Weights of a small transformer language model: 5654 steps.
Each number is 50 + 10 x the weight over its row's rms, rounded and kept within 0 to 99. Layers, rows and columns count from 0. The size before them is the row's rms in percent of the matrix's.

# layer 2 MLP down, 320x1280, rms 0.101, rows 101-144, columns 640-799
103:59 45 37 43 59 49 44 52 36 51 58 21 58 48 52 45 61 50 52 41 58 41 50 39 46 50 49 47 64 54 52 49 57 39 45 51 43 51 25 50 39 53 48 42 47 56 46 45 23 46 65 36 50 53 57 43 41 64 39 59 48 46 54 27 53 32 63 42 53 31 54 48 40 39 36 41 54 68 36 33 54 46 44 62 33 47 54 46 51 41 54 33 42 64 51 49 54 56 56 43 28 59 41 47 52 72 53 58 40 50 55 54 48 69 45 50 49 53 61 51 57 59 48 45 37 51 41 55 37 59 63 44 33 53 57 54 57 61 56 39 55 52 46 40 35 42 48 57 45 47 42 14 43 49 44 35 37 42 55 33
097:53 47 39 58 52 52 46 40 58 52 42 61 88 66 41 50 46 50 58 65 36 44 65 59 42 51 60 53 42 76 44 58 75 55 38 52 51 47 54 47 59 61 58 47 48 45 47 50 48 49 55 39 32 46 52 52 58 49 46 49 54 42 56 38 68 63 53 32 68 49 50 31 62 42 65 64 45 57 44 54 46 42 46 57 59 64 38 48 48 42 47 29 34 64 50 45 50 41 50 34 49 70 58 44 39 53 42 41 36 50 67 46 43 52 54 73 33 65 50 51 41 53 53 33 60 39 44 39 37 60 35 54 59 32 51 45 39 49 45 54 49 59 45 74 42 42 51 48 41 43 55 54 63 67 38 56 40 56 45 43
098:55 56 51 50 46 50 37 54 43 49 70 51 48 40 60 58 46 49 43 61 39 44 66 48 47 55 44 23 53 35 39 48 64 37 42 49 62 44 49 53 54 46 42 33 22 45 51 48 49 50 51 48 48 55 57 50 42 55 53 40 41 61 41 52 45 58 55 47 42 59 52 51 52 57 40 55 58 43 60 46 51 52 78 68 55 46 52 76 63 58 51 53 45 40 33 58 60 62 57 62 54 47 34 48 46 61 53 46 55 49 24 66 39 55 70 52 62 59 64 52 57 55 61 34 42 34 52 49 58 47 37 51 45 42 57 41 65 62 52 58 43 72 40 51 38 38 34 62 37 55 46 44 41 57 48 64 50 55 63 72
100:46 49 53 47 53 49 44 43 59 43 57 49 54 84 55 46 39 50 39 53 60 57 47 72 48 43 71 59 40 56 39 58 35 68 38 48 62 39 30 56 38 54 68 48 37 39 30 43 54 42 57 42 50 52 46 56 51 37 59 29 59 51 47 58 54 60 76 47 46 30 49 44 49 53 60 44 59 44 27 30 47 50 36 67 43 63 28 44 51 40 50 57 60 58 41 61 54 32 50 49 59 53 62 55 34 27 47 52 72 50 44 54 56 47 58 24 49 48 67 58 45 49 45 45 51 50 29 47 49 48 50 45 43 52 60 39 72 47 47 67 54 48 50 46 53 40 42 52 43 61 51 17 41 46 62 60 35 54 44 61
099:54 57 48 43 42 50 36 37 55 58 45 21 57 61 53 57 56 50 46 46 53 36 44 38 40 53 38 40 59 53 52 60 53 55 63 46 32 32 34 60 63 48 57 63 44 40 53 65 45 48 48 44 41 54 43 78 51 48 30 71 64 61 60 65 43 45 49 40 57 55 54 48 41 47 67 50 57 50 47 41 55 55 58 51 48 68 39 48 54 52 58 45 43 68 61 39 44 40 36 60 54 53 53 68 75 36 39 50 46 50 67 46 27 55 64 47 68 40 53 63 52 62 52 47 56 56 43 61 49 68 62 51 56 53 55 43 55 61 47 42 58 50 50 43 47 63 49 45 57 41 54 53 70 53 59 50 65 60 51 50
099:32 55 53 49 48 51 53 59 44 55 26 46 54 59 53 62 42 50 49 57 37 57 51 51 38 48 52 40 63 46 43 39 52 59 66 50 42 68 53 40 68 40 37 54 65 43 40 50 49 36 54 64 40 59 48 39 42 54 28 47 33 35 68 47 55 62 52 49 63 61 53 45 44 59 38 44 33 46 55 50 51 41 55 48 58 70 45 57 44 45 52 24 41 40 55 48 46 71 46 40 41 43 40 56 84 53 49 45 55 49 55 29 43 46 31 69 50 37 45 55 50 48 45 55 53 41 32 49 54 47 48 48 69 54 60 50 36 61 63 55 31 36 38 61 49 63 49 20 67 58 35 62 54 41 60 44 89 56 38 55
100:68 33 35 39 48 47 53 27 63 47 21 37 51 44 59 50 51 50 59 48 39 58 51 30 53 72 60 65 62 77 71 47 38 47 52 48 41 52 42 54 64 59 52 63 45 49 49 33 49 50 59 42 27 62 54 64 42 49 55 51 55 55 40 54 49 52 44 37 50 41 48 50 65 67 52 46 50 54 57 49 44 41 58 54 56 47 48 57 39 50 51 57 59 52 36 44 52 52 60 52 54 57 62 49 45 63 64 62 54 50 62 33 56 48 65 38 60 50 49 32 52 65 38 45 45 58 74 51 42 54 49 55 32 28 47 36 43 52 57 58 57 39 58 65 58 50 34 36 26 59 59 47 57 59 57 51 24 44 66 43
098:41 63 49 54 37 50 52 41 53 61 32 38 46 36 55 53 59 50 41 45 29 40 63 56 39 39 57 53 67 47 64 64 42 33 45 52 58 65 43 61 36 47 62 57 47 36 49 46 48 46 53 29 51 34 48 46 50 53 28 35 69 64 59 60 38 62 53 52 60 46 43 43 39 42 49 51 51 56 49 46 58 56 34 42 57 44 60 41 53 38 53 52 49 57 56 51 50 50 27 45 52 57 41 61 41 31 40 41 49 51 46 63 47 57 46 33 44 55 41 70 49 42 50 40 63 39 41 59 44 73 40 60 43 26 57 53 36 37 37 32 55 35 41 32 41 61 59 49 43 46 55 51 47 62 49 45 31 40 45 37
100:34 51 44 59 43 49 54 58 48 32 48 27 38 66 58 54 54 50 48 62 46 64 54 54 49 23 58 55 53 57 42 41 62 59 60 50 41 45 37 41 36 47 53 29 51 50 38 52 45 66 46 54 49 68 39 47 53 43 52 62 53 64 59 52 49 48 43 50 26 64 42 55 53 43 28 56 48 47 66 42 61 44 50 51 27 30 31 41 40 59 47 51 49 63 56 56 35 56 70 47 33 61 51 42 49 62 56 62 54 50 52 61 65 49 64 45 65 40 50 49 58 50 58 49 44 55 47 43 61 35 50 58 48 49 49 50 59 50 38 28 45 38 39 64 57 50 44 44 43 50 62 31 48 55 50 49 44 57 55 36
097:28 48 45 39 55 50 48 46 58 55 44 57 54 59 43 54 45 50 49 56 45 40 48 50 57 55 37 60 47 78 49 42 50 56 44 50 44 48 50 63 51 47 44 38 57 54 62 32 47 36 42 38 57 56 73 63 48 38 50 71 52 40 55 63 38 25 53 40 39 60 53 23 57 51 53 45 58 44 46 46 59 46 31 59 70 42 39 38 61 52 56 57 52 45 53 40 56 54 52 51 63 67 61 50 63 56 30 54 60 49 56 27 66 32 30 55 43 51 31 39 35 44 34 52 41 35 49 40 43 51 59 42 59 34 46 46 74 43 59 58 43 54 52 45 46 45 56 59 34 50 58 36 67 49 46 51 59 43 58 41
100:58 25 71 61 56 49 54 41 59 47 35 81 57 62 71 54 46 50 53 44 43 59 48 49 48 33 50 61 54 43 56 58 56 63 34 49 45 67 31 35 49 71 41 52 50 52 40 51 58 60 43 68 56 51 50 36 42 56 53 51 65 49 49 38 37 42 39 36 37 49 49 59 51 58 51 47 54 59 52 63 49 52 61 67 51 56 41 58 58 54 51 43 44 47 59 55 44 63 47 44 66 69 39 52 65 52 61 45 37 49 30 55 57 43 55 25 57 55 43 52 58 63 78 45 53 61 51 68 74 62 47 47 55 62 61 56 32 49 44 60 56 41 31 76 41 66 56 30 59 37 60 62 59 66 52 31 45 36 31 59
100:53 49 34 68 48 49 42 67 36 59 61 46 46 45 33 47 53 49 60 40 42 28 41 48 49 44 50 63 45 41 56 64 60 56 40 52 41 40 53 40 49 65 46 25 52 64 56 40 53 34 55 44 53 56 54 40 63 57 59 50 60 60 54 36 54 56 60 34 56 51 47 50 46 31 53 55 65 56 38 44 41 52 55 47 59 51 61 48 52 57 51 52 49 41 42 55 52 40 48 53 27 70 48 41 70 34 54 48 62 50 55 40 57 44 43 64 54 59 38 46 59 50 55 52 32 41 46 43 48 64 52 58 40 53 46 50 49 66 55 56 56 56 42 53 53 40 43 26 64 47 62 33 36 36 25 27 48 56 40 50
100:57 48 42 44 30 51 55 52 41 53 50 75 40 66 49 52 44 49 76 56 62 36 35 56 67 77 49 52 40 63 35 58 31 39 46 47 43 43 55 66 44 45 51 66 45 49 47 54 29 33 47 62 49 66 47 33 63 47 56 58 65 56 46 45 56 70 52 38 71 24 45 34 41 50 39 47 53 70 46 29 57 61 37 42 25 37 44 57 36 64 53 45 29 53 53 36 55 55 50 58 36 33 66 45 44 53 44 31 42 50 45 59 53 55 59 37 51 71 58 46 49 54 56 53 54 52 40 52 51 33 56 44 69 46 55 45 46 52 38 57 51 43 61 63 52 38 61 55 54 63 39 41 41 62 51 58 55 41 62 59
091:60 62 50 36 58 49 51 65 42 61 68 49 37 34 43 48 61 49 69 50 53 50 32 52 66 69 57 56 45 60 66 48 61 55 43 52 51 64 40 40 57 62 42 63 57 59 50 56 48 55 55 44 50 44 65 58 60 47 84 46 36 38 45 52 62 61 68 53 63 61 45 42 42 55 45 64 56 47 44 48 52 47 41 66 58 58 47 33 52 78 56 73 51 50 38 54 41 49 57 56 40 38 42 60 58 35 45 60 54 50 45 49 61 49 47 42 53 68 46 49 67 58 54 54 44 62 40 67 59 44 45 52 51 38 37 51 25 30 53 66 46 61 61 50 69 44 59 62 58 43 52 65 52 61 51 47 52 46 44 58
100:62 51 70 56 42 49 50 67 43 31 60 51 37 62 48 46 31 50 62 43 58 45 46 57 46 57 69 59 71 38 39 37 61 51 41 48 50 49 41 41 59 36 53 43 32 48 30 50 40 66 39 39 41 36 58 39 31 43 48 63 69 45 53 27 58 52 84 42 53 33 51 47 46 33 42 35 47 32 68 57 45 61 54 40 63 58 60 43 60 65 30 50 55 48 45 36 45 53 42 56 49 31 49 37 49 69 38 49 52 50 43 58 60 46 41 53 72 63 56 60 41 50 52 34 67 50 74 45 58 47 50 54 51 25 41 53 46 29 42 55 58 68 51 61 53 41 46 57 39 57 50 51 66 54 51 34 53 57 49 66
100:35 64 42 62 66 51 44 43 36 46 50 40 57 63 53 57 39 50 25 43 65 43 37 39 55 45 65 49 43 55 56 62 44 56 41 50 51 53 53 46 55 39 44 49 31 40 48 54 60 43 57 35 62 48 36 57 36 60 57 41 57 58 52 44 50 49 63 49 65 40 48 52 55 50 45 52 50 36 76 48 44 46 29 57 36 42 59 55 58 49 54 46 27 42 56 36 49 51 50 38 58 57 46 56 46 44 39 51 45 50 82 68 38 49 23 49 59 54 49 44 45 58 45 55 62 32 54 59 47 46 82 47 43 56 59 46 57 56 44 34 54 59 39 21 44 67 50 53 52 43 54 62 48 42 43 42 48 38 39 36
099:52 36 34 60 48 49 53 50 57 61 55 50 57 35 55 66 46 50 69 56 33 32 67 28 50 65 48 46 49 43 46 54 42 48 61 52 52 58 53 55 42 45 52 52 46 54 47 55 56 53 55 22 53 35 57 48 59 58 58 54 61 54 34 21 33 41 43 54 47 48 51 47 51 53 52 36 49 67 60 44 52 56 46 69 58 59 67 71 32 65 42 51 40 36 55 29 47 45 43 42 59 31 36 46 61 55 59 34 62 50 40 52 59 36 51 47 51 55 55 57 44 61 36 34 57 44 56 30 36 48 43 51 59 35 61 34 68 61 37 59 47 61 26 50 52 55 64 49 40 58 46 44 32 56 37 54 50 38 54 54
101:58 78 48 57 43 50 47 39 49 34 62 76 47 51 67 48 49 50 53 56 49 50 48 47 58 60 48 48 48 50 40 35 46 39 51 50 57 43 38 56 47 56 59 41 56 50 53 59 50 49 58 52 40 44 40 65 55 40 47 51 47 41 44 62 44 57 67 41 39 45 54 52 40 49 43 35 60 31 40 18 48 41 72 35 52 66 75 46 48 43 44 46 45 44 34 65 46 51 33 41 56 36 47 48 49 41 50 48 46 50 49 55 46 63 49 30 69 53 59 66 65 55 50 53 42 47 58 46 44 40 48 41 59 61 43 57 39 66 50 47 41 31 65 72 59 52 40 65 39 41 48 69 42 39 53 35 08 53 55 44
102:48 61 65 60 50 47 35 58 35 57 63 43 68 50 44 50 44 50 56 58 42 54 56 30 54 55 57 59 68 32 56 56 46 39 40 51 50 43 53 45 42 46 65 58 41 37 48 57 75 43 47 42 37 69 47 38 54 45 45 59 42 53 60 45 45 87 58 48 27 52 49 38 38 38 38 40 40 50 47 45 50 43 50 30 49 59 45 68 53 59 49 32 51 57 49 39 49 44 66 62 54 62 54 46 53 59 33 49 38 49 69 39 48 42 57 53 36 55 48 53 52 53 46 51 46 68 37 50 54 36 58 44 38 41 60 43 51 54 55 47 60 55 65 47 36 64 50 52 52 44 46 49 41 73 52 37 42 50 47 43
097:57 67 42 36 50 48 52 44 50 45 61 63 54 46 72 35 53 50 33 52 36 51 64 53 57 55 63 36 58 54 43 55 53 63 33 49 43 54 56 51 51 47 67 55 61 44 70 49 53 43 41 54 30 58 41 53 62 55 58 46 40 52 46 61 65 66 54 62 59 56 54 39 56 57 33 54 48 39 43 54 58 52 48 38 51 69 68 56 46 48 50 45 40 64 65 69 49 55 54 48 64 46 70 28 49 54 34 55 56 50 54 54 48 52 55 35 57 60 43 48 35 55 54 45 31 45 44 47 41 46 51 32 58 61 42 44 58 39 44 40 38 52 48 48 50 61 53 60 71 63 42 60 49 43 26 64 47 35 43 59
109:49 39 45 45 46 49 57 41 60 46 62 55 52 46 45 38 49 50 44 46 62 62 52 40 45 60 28 54 58 53 67 30 40 64 38 53 52 49 38 55 52 61 46 64 58 50 51 58 54 72 58 34 35 55 41 57 27 56 34 53 48 59 47 39 69 30 52 58 56 45 52 50 38 47 43 58 34 65 39 41 47 55 46 51 35 68 48 44 32 71 51 49 69 77 71 34 43 25 50 39 45 43 54 44 43 66 45 43 36 50 54 56 53 53 39 43 42 45 53 57 55 54 34 60 56 43 38 65 57 30 48 53 46 26 54 34 48 60 58 68 60 33 45 50 30 40 54 51 52 40 52 36 46 45 38 44 50 50 44 48
098:57 37 61 34 66 52 42 54 51 46 67 47 58 52 45 44 53 50 64 42 39 29 46 61 55 57 10 68 46 54 71 61 49 75 52 51 52 46 36 55 51 62 57 63 49 72 52 33 25 47 44 43 59 54 55 55 63 45 67 52 36 55 32 50 61 30 62 57 51 65 50 59 49 75 51 33 45 63 49 75 59 44 49 45 59 51 53 35 38 50 47 61 43 41 66 45 53 39 48 53 64 60 73 66 49 54 48 32 28 50 56 57 49 56 54 57 41 39 60 58 42 40 42 31 48 50 60 59 51 34 57 53 63 31 41 32 53 49 50 39 50 45 55 52 48 41 47 62 39 51 42 72 52 57 64 61 58 45 52 38
102:60 34 39 51 53 51 52 70 50 44 41 49 72 50 70 54 40 50 33 47 52 43 55 69 56 38 40 49 51 60 48 35 46 52 45 49 56 46 55 55 63 41 42 42 46 42 44 45 39 58 48 49 28 54 48 29 58 54 54 41 60 47 54 58 42 33 47 65 75 46 51 35 61 51 55 55 53 52 46 58 52 58 51 50 45 38 61 58 51 44 39 54 56 44 52 40 54 56 51 59 50 36 22 70 61 45 55 49 35 50 55 52 35 56 54 35 52 50 47 39 41 45 53 68 45 48 62 49 51 50 34 41 47 52 63 42 43 64 62 54 59 55 42 56 50 48 55 66 37 55 53 57 63 24 49 45 62 53 59 52
100:34 42 44 59 57 48 33 51 54 54 58 56 52 54 49 70 42 50 63 54 47 57 76 58 46 41 45 60 40 63 45 50 35 34 51 51 32 48 58 52 39 49 34 39 29 38 38 51 58 56 41 54 36 47 58 68 47 62 35 48 44 43 51 46 46 49 49 63 65 70 50 44 66 47 46 46 41 43 50 47 46 52 66 54 49 72 62 66 50 57 50 49 49 41 38 52 54 48 38 52 63 58 43 57 46 46 42 40 54 50 50 50 56 54 71 42 60 44 58 61 59 70 60 33 56 37 38 45 59 63 56 61 65 29 55 37 64 40 69 48 54 47 48 51 60 77 69 48 49 57 65 52 40 66 61 62 34 54 59 38
101:56 38 49 57 48 50 39 53 44 48 57 44 62 58 50 53 54 51 59 40 43 47 37 48 57 71 52 53 76 50 53 57 49 36 60 49 53 40 60 37 54 49 51 42 42 54 50 65 45 31 35 50 46 61 51 58 58 37 45 65 59 28 66 61 59 54 37 38 57 31 51 42 50 39 37 53 39 49 39 61 40 48 36 63 55 48 83 62 53 57 48 34 55 77 36 46 35 60 59 46 60 48 54 49 49 47 49 79 73 50 62 49 65 63 39 64 54 60 47 66 28 59 40 51 26 44 32 47 36 55 50 51 43 40 42 60 59 50 43 57 60 56 56 47 38 55 38 51 53 61 31 40 45 43 43 37 37 55 60 53
098:55 47 62 63 33 47 47 37 49 47 53 45 51 60 47 34 54 50 57 36 46 62 47 48 51 47 56 42 51 19 75 65 47 52 62 49 49 56 62 36 56 44 58 45 56 51 51 55 31 53 40 50 61 47 68 21 42 44 51 41 72 47 51 45 30 52 70 58 65 36 49 45 38 56 44 44 49 70 41 56 45 50 41 46 52 39 54 23 41 45 45 29 36 45 70 61 56 51 34 51 46 47 62 69 54 49 64 38 49 49 57 53 46 35 70 48 54 38 46 59 59 41 56 62 51 57 59 72 49 61 62 57 59 37 50 36 51 54 50 61 48 54 53 59 60 54 50 55 55 56 48 34 61 56 44 53 53 52 52 64
100:59 54 49 54 59 52 50 41 47 50 60 49 58 56 39 68 59 50 40 30 53 56 52 47 36 47 52 49 40 58 66 42 54 53 59 54 50 53 39 54 52 35 45 54 37 58 61 43 54 51 42 24 50 41 50 58 57 42 58 53 57 60 62 49 70 41 44 66 48 49 51 59 49 59 53 56 53 43 53 56 64 46 63 48 41 59 38 48 43 44 52 53 65 53 56 51 36 40 39 71 52 61 30 46 65 54 40 61 45 50 32 48 44 29 45 64 51 44 42 73 49 34 47 54 51 37 57 45 57 46 57 60 69 37 47 62 46 52 43 75 49 52 70 52 53 66 54 49 43 46 43 40 55 50 38 95 39 61 50 57
098:48 57 59 66 54 50 45 36 34 37 45 48 56 52 27 56 61 51 29 61 51 66 39 36 41 45 49 43 47 50 32 47 58 55 46 54 73 60 54 60 48 36 59 41 51 47 53 67 55 55 38 55 61 44 55 53 71 38 68 43 55 63 69 34 39 50 44 64 48 42 48 51 51 41 26 52 46 65 46 56 30 41 32 51 35 62 59 58 61 58 43 50 38 54 50 53 36 39 37 43 41 56 55 41 48 46 43 38 40 50 37 61 31 70 31 48 61 49 61 51 39 51 60 47 35 62 58 52 46 32 59 71 37 47 37 58 46 33 56 37 58 54 48 53 65 47 51 53 43 52 59 46 58 51 43 41 41 53 45 65
101:45 49 55 61 45 52 70 53 51 44 50 35 33 48 49 37 51 49 55 53 58 57 47 50 44 66 58 45 46 20 37 62 45 64 47 51 56 43 61 38 53 65 57 67 51 41 54 50 19 55 54 69 39 51 58 52 59 57 58 47 48 52 52 68 54 58 54 60 45 59 49 61 51 51 42 50 57 54 39 35 55 56 50 40 49 70 49 50 67 53 53 47 51 60 85 42 46 51 63 48 40 50 53 49 50 73 49 47 51 50 58 51 68 62 36 55 49 59 52 53 53 47 59 49 47 54 43 40 55 52 61 42 55 48 47 55 37 50 48 68 50 51 41 51 27 38 44 44 43 63 81 49 61 55 47 48 39 57 33 60
100:48 63 33 43 49 50 55 48 40 32 36 53 33 49 42 58 41 50 65 27 41 50 57 45 41 43 73 44 44 41 65 55 50 53 45 48 51 42 45 61 52 53 38 59 41 55 42 48 44 50 49 47 60 56 71 50 48 52 67 66 50 56 45 62 61 47 42 56 50 47 55 36 46 51 61 63 69 70 38 36 54 54 56 50 55 42 55 34 42 56 41 51 62 45 42 58 52 72 45 66 54 44 43 46 51 68 32 51 50 50 48 48 54 59 37 51 58 58 62 63 28 51 56 60 64 39 30 59 35 52 55 45 57 49 59 45 44 59 55 39 35 48 45 58 48 53 52 48 35 45 33 55 54 50 46 62 33 44 39 41
100:47 46 63 43 48 49 47 68 52 62 46 62 35 42 53 59 42 49 51 47 42 37 59 65 47 68 50 64 43 28 48 48 52 48 48 48 37 25 43 38 76 56 57 46 74 45 49 72 67 42 30 45 48 53 44 24 40 45 58 69 51 58 30 57 66 44 48 48 58 45 46 63 50 47 54 32 48 65 38 52 42 54 48 47 54 41 66 56 38 37 41 44 58 58 51 44 35 63 53 54 48 49 52 39 45 58 48 36 40 50 45 45 44 35 24 65 33 79 57 48 56 69 36 55 49 59 55 31 38 51 44 34 42 50 43 40 40 36 60 50 31 46 41 57 47 59 44 51 58 50 45 36 61 58 50 29 28 39 60 43
100:44 36 44 54 52 50 63 50 35 43 44 50 47 62 67 66 46 50 60 57 51 62 51 40 39 50 48 67 53 61 44 65 34 42 30 52 61 49 46 46 48 47 53 49 55 25 52 61 54 68 55 31 56 56 32 38 71 42 32 41 59 35 61 49 48 56 46 44 52 61 52 40 44 54 62 70 40 52 50 35 64 56 57 54 44 83 47 46 45 57 50 59 44 57 45 51 64 47 32 50 33 39 52 69 29 47 71 57 48 51 68 52 62 52 41 35 43 45 52 52 53 58 46 76 37 45 36 60 61 55 58 41 39 46 54 46 43 59 40 27 65 36 52 39 51 57 43 51 61 41 45 55 58 44 59 39 56 56 37 45
098:32 35 53 69 48 49 48 60 44 36 55 55 45 45 61 64 44 50 48 40 43 33 21 44 52 43 58 62 45 61 54 41 68 47 46 49 52 56 63 54 56 62 29 46 54 49 58 49 57 55 42 59 56 47 50 64 72 32 69 40 41 50 57 59 47 54 49 62 23 61 50 47 37 34 51 58 43 34 42 59 66 53 52 53 55 38 55 35 62 49 49 52 51 34 41 42 52 34 49 50 34 53 52 43 42 48 43 47 49 49 62 55 36 57 70 47 55 55 59 31 53 36 53 38 36 56 55 47 58 35 40 65 48 38 56 44 28 40 40 67 61 41 33 39 57 52 60 41 58 54 47 66 57 58 46 44 51 55 45 44
103:42 64 53 44 58 51 52 69 48 67 44 41 55 57 63 59 43 50 60 42 45 54 67 58 47 46 80 37 40 45 56 38 48 55 48 50 34 52 29 56 42 63 61 36 26 67 46 42 52 51 50 65 56 62 45 53 53 40 55 53 43 40 53 66 48 81 54 44 52 51 54 58 37 48 41 61 54 57 49 31 48 55 48 54 34 41 41 48 59 67 53 55 46 36 49 39 25 56 65 44 50 47 44 48 76 64 51 62 47 50 58 65 50 57 59 58 46 59 58 39 55 46 41 51 50 24 40 49 46 32 32 46 55 72 49 55 54 66 39 40 35 56 38 43 45 37 63 49 53 48 62 23 42 50 33 37 34 62 44 58
100:48 40 41 46 44 48 43 57 42 62 43 52 44 70 59 55 34 50 49 47 33 52 51 62 53 67 39 48 47 70 36 55 49 54 45 46 40 47 29 46 47 55 70 50 48 52 44 37 51 47 63 59 46 54 69 66 56 73 61 55 41 53 50 29 57 48 54 54 39 40 49 46 36 56 58 44 46 38 34 57 46 50 48 54 46 75 41 38 76 65 51 43 78 54 76 63 52 37 54 55 47 61 41 45 35 60 57 22 44 50 51 52 48 55 63 40 38 51 45 35 44 48 62 50 57 46 51 48 58 42 49 53 46 62 53 60 75 46 50 28 54 60 58 34 64 60 51 48 51 47 41 62 47 38 46 41 80 67 28 50
099:22 48 69 37 53 48 53 55 57 57 54 44 52 41 27 39 50 50 54 38 44 46 60 64 49 51 39 42 56 33 39 39 47 38 53 52 61 51 34 45 51 54 45 27 47 53 58 64 54 44 47 64 56 41 50 66 63 65 53 51 52 60 56 41 47 34 52 43 33 30 51 45 50 64 53 64 37 49 66 57 71 51 53 59 42 51 54 71 66 54 52 65 44 68 44 35 39 38 65 61 55 54 49 36 38 51 51 45 72 50 58 47 43 38 57 45 38 64 45 37 31 64 44 57 37 60 66 43 26 51 60 46 34 47 41 49 45 53 47 45 42 52 41 45 42 59 44 53 48 60 49 56 63 26 27 42 59 67 59 46
107:38 53 37 48 50 50 56 44 37 47 31 45 44 45 38 31 52 50 44 39 38 68 50 41 47 57 69 44 51 35 54 42 55 38 49 51 49 48 46 58 63 64 55 50 46 40 59 45 36 46 48 46 56 50 61 67 51 55 61 56 69 43 57 52 49 46 64 56 30 44 54 58 43 47 48 43 51 46 61 72 53 53 47 50 58 32 54 58 49 61 55 52 33 50 46 46 52 52 41 67 36 45 47 61 59 58 47 48 47 50 35 45 56 44 44 53 59 41 52 48 46 56 48 56 44 43 43 71 43 53 47 44 40 52 72 45 61 56 72 48 55 37 54 54 55 53 44 51 46 54 61 64 46 52 60 35 43 33 54 39
101:54 57 50 59 63 51 43 31 47 54 63 54 41 46 46 52 49 50 67 41 41 53 43 56 56 49 51 44 38 40 44 46 59 67 61 47 48 43 41 51 50 79 55 40 44 45 52 62 51 54 51 44 73 40 64 60 63 33 40 40 61 51 43 38 46 45 65 46 02 52 48 52 53 63 44 45 49 67 53 43 54 45 42 45 59 36 38 45 28 61 52 63 56 66 48 60 46 63 35 42 40 47 35 55 40 47 45 63 51 50 30 44 53 44 61 55 58 42 57 59 60 64 46 70 56 36 50 51 54 59 64 43 42 71 47 73 45 50 57 25 48 61 39 44 37 53 45 41 50 56 39 40 47 56 45 41 36 50 60 37
099:52 55 56 31 55 53 60 55 47 39 50 48 40 45 42 43 53 50 47 57 49 49 47 44 48 43 53 33 43 42 41 39 39 23 46 55 35 54 67 53 42 35 70 41 50 52 55 39 53 58 41 53 42 57 40 32 58 47 29 55 50 65 66 53 33 69 39 60 29 40 48 59 47 38 63 46 41 40 60 50 54 34 57 35 42 54 65 42 32 53 50 55 40 46 43 38 66 53 63 48 54 45 55 42 76 63 48 66 39 49 40 44 41 60 45 34 59 48 49 59 58 72 55 52 44 30 52 42 37 73 55 72 28 54 42 52 54 53 57 51 36 38 42 41 54 46 48 51 52 49 56 50 48 48 42 60 55 70 57 57
108:52 59 45 44 57 50 52 50 61 59 65 49 57 48 33 39 52 50 62 49 16 56 44 47 42 66 67 32 58 58 45 44 53 47 35 51 55 62 53 42 59 51 36 46 45 48 39 41 61 52 50 47 42 53 50 68 64 46 43 55 47 60 52 73 28 44 56 59 66 51 53 55 47 57 58 56 57 57 41 34 62 42 58 45 56 51 52 36 51 53 51 41 28 38 47 48 50 62 51 53 50 51 71 43 55 70 55 62 53 50 49 57 26 39 53 73 53 28 56 65 39 56 29 60 50 48 53 54 51 20 56 50 49 55 58 47 38 52 47 68 49 37 42 46 43 53 47 64 44 51 48 70 35 58 54 55 47 39 32 41
098:51 50 70 59 50 49 52 49 57 49 39 55 45 57 36 62 41 50 53 41 49 58 30 63 49 47 52 65 62 70 46 39 73 64 60 52 53 40 66 43 65 53 63 49 56 49 53 56 47 54 44 37 51 51 42 47 45 43 57 36 55 52 56 34 68 25 49 54 41 61 51 51 66 47 53 52 51 43 35 55 51 35 75 57 31 46 53 48 47 49 63 39 47 55 56 49 60 36 62 57 44 48 56 51 51 52 57 54 60 50 47 41 54 37 51 38 28 39 49 62 58 49 44 56 40 29 44 52 50 36 58 59 42 50 36 42 38 46 62 25 54 44 62 59 54 40 41 44 51 63 54 45 38 40 52 46 45 49 63 73
100:33 38 48 58 42 52 49 58 54 42 37 53 56 49 44 41 41 50 45 59 49 42 50 67 64 56 40 50 41 54 48 43 44 50 65 50 43 49 40 49 46 74 63 41 60 52 60 52 58 55 54 42 59 58 49 47 59 61 46 55 50 49 56 23 49 62 43 34 42 67 49 56 53 52 50 32 45 37 56 44 45 46 35 39 59 36 36 42 48 71 43 43 60 45 60 50 66 49 46 52 53 71 39 39 49 49 59 49 62 50 47 45 49 51 43 51 54 35 46 57 55 48 48 58 45 49 61 50 56 47 51 61 43 40 49 48 44 57 52 40 40 45 51 44 55 61 62 49 50 44 57 46 57 42 51 51 51 54 50 74
101:44 44 47 66 58 52 50 55 54 43 44 47 25 57 51 48 51 50 58 61 42 64 46 37 63 49 54 51 49 27 55 60 57 56 64 50 56 41 63 49 54 55 57 45 55 56 56 58 43 48 59 47 37 41 58 44 36 50 28 37 39 59 44 51 49 47 40 38 50 54 52 50 54 56 57 49 51 68 51 38 37 52 46 60 47 39 44 56 40 53 60 38 63 48 46 51 60 42 41 54 42 55 44 61 55 65 52 39 47 50 57 45 34 45 48 52 46 46 32 60 59 34 52 55 44 75 49 73 43 43 49 45 47 51 60 41 50 53 45 72 45 38 49 37 50 53 61 37 46 43 66 52 40 69 37 35 59 39 51 40
097:46 53 37 57 44 51 49 55 43 72 43 56 61 62 52 57 48 49 47 45 34 44 35 50 63 44 50 43 54 40 68 47 59 61 50 47 42 53 66 63 39 46 65 41 63 33 45 43 42 41 50 33 60 60 41 56 35 55 42 71 62 61 42 38 39 47 40 65 36 55 47 58 49 53 37 56 34 87 47 54 51 40 64 61 30 37 41 38 53 56 48 52 48 48 43 73 59 50 59 50 38 56 66 44 65 42 53 46 47 50 48 41 67 59 49 49 51 56 47 45 54 46 61 42 39 57 71 49 31 51 61 50 36 42 44 33 49 40 50 54 37 50 45 51 34 57 31 51 62 34 46 46 50 52 39 51 39 45 43 51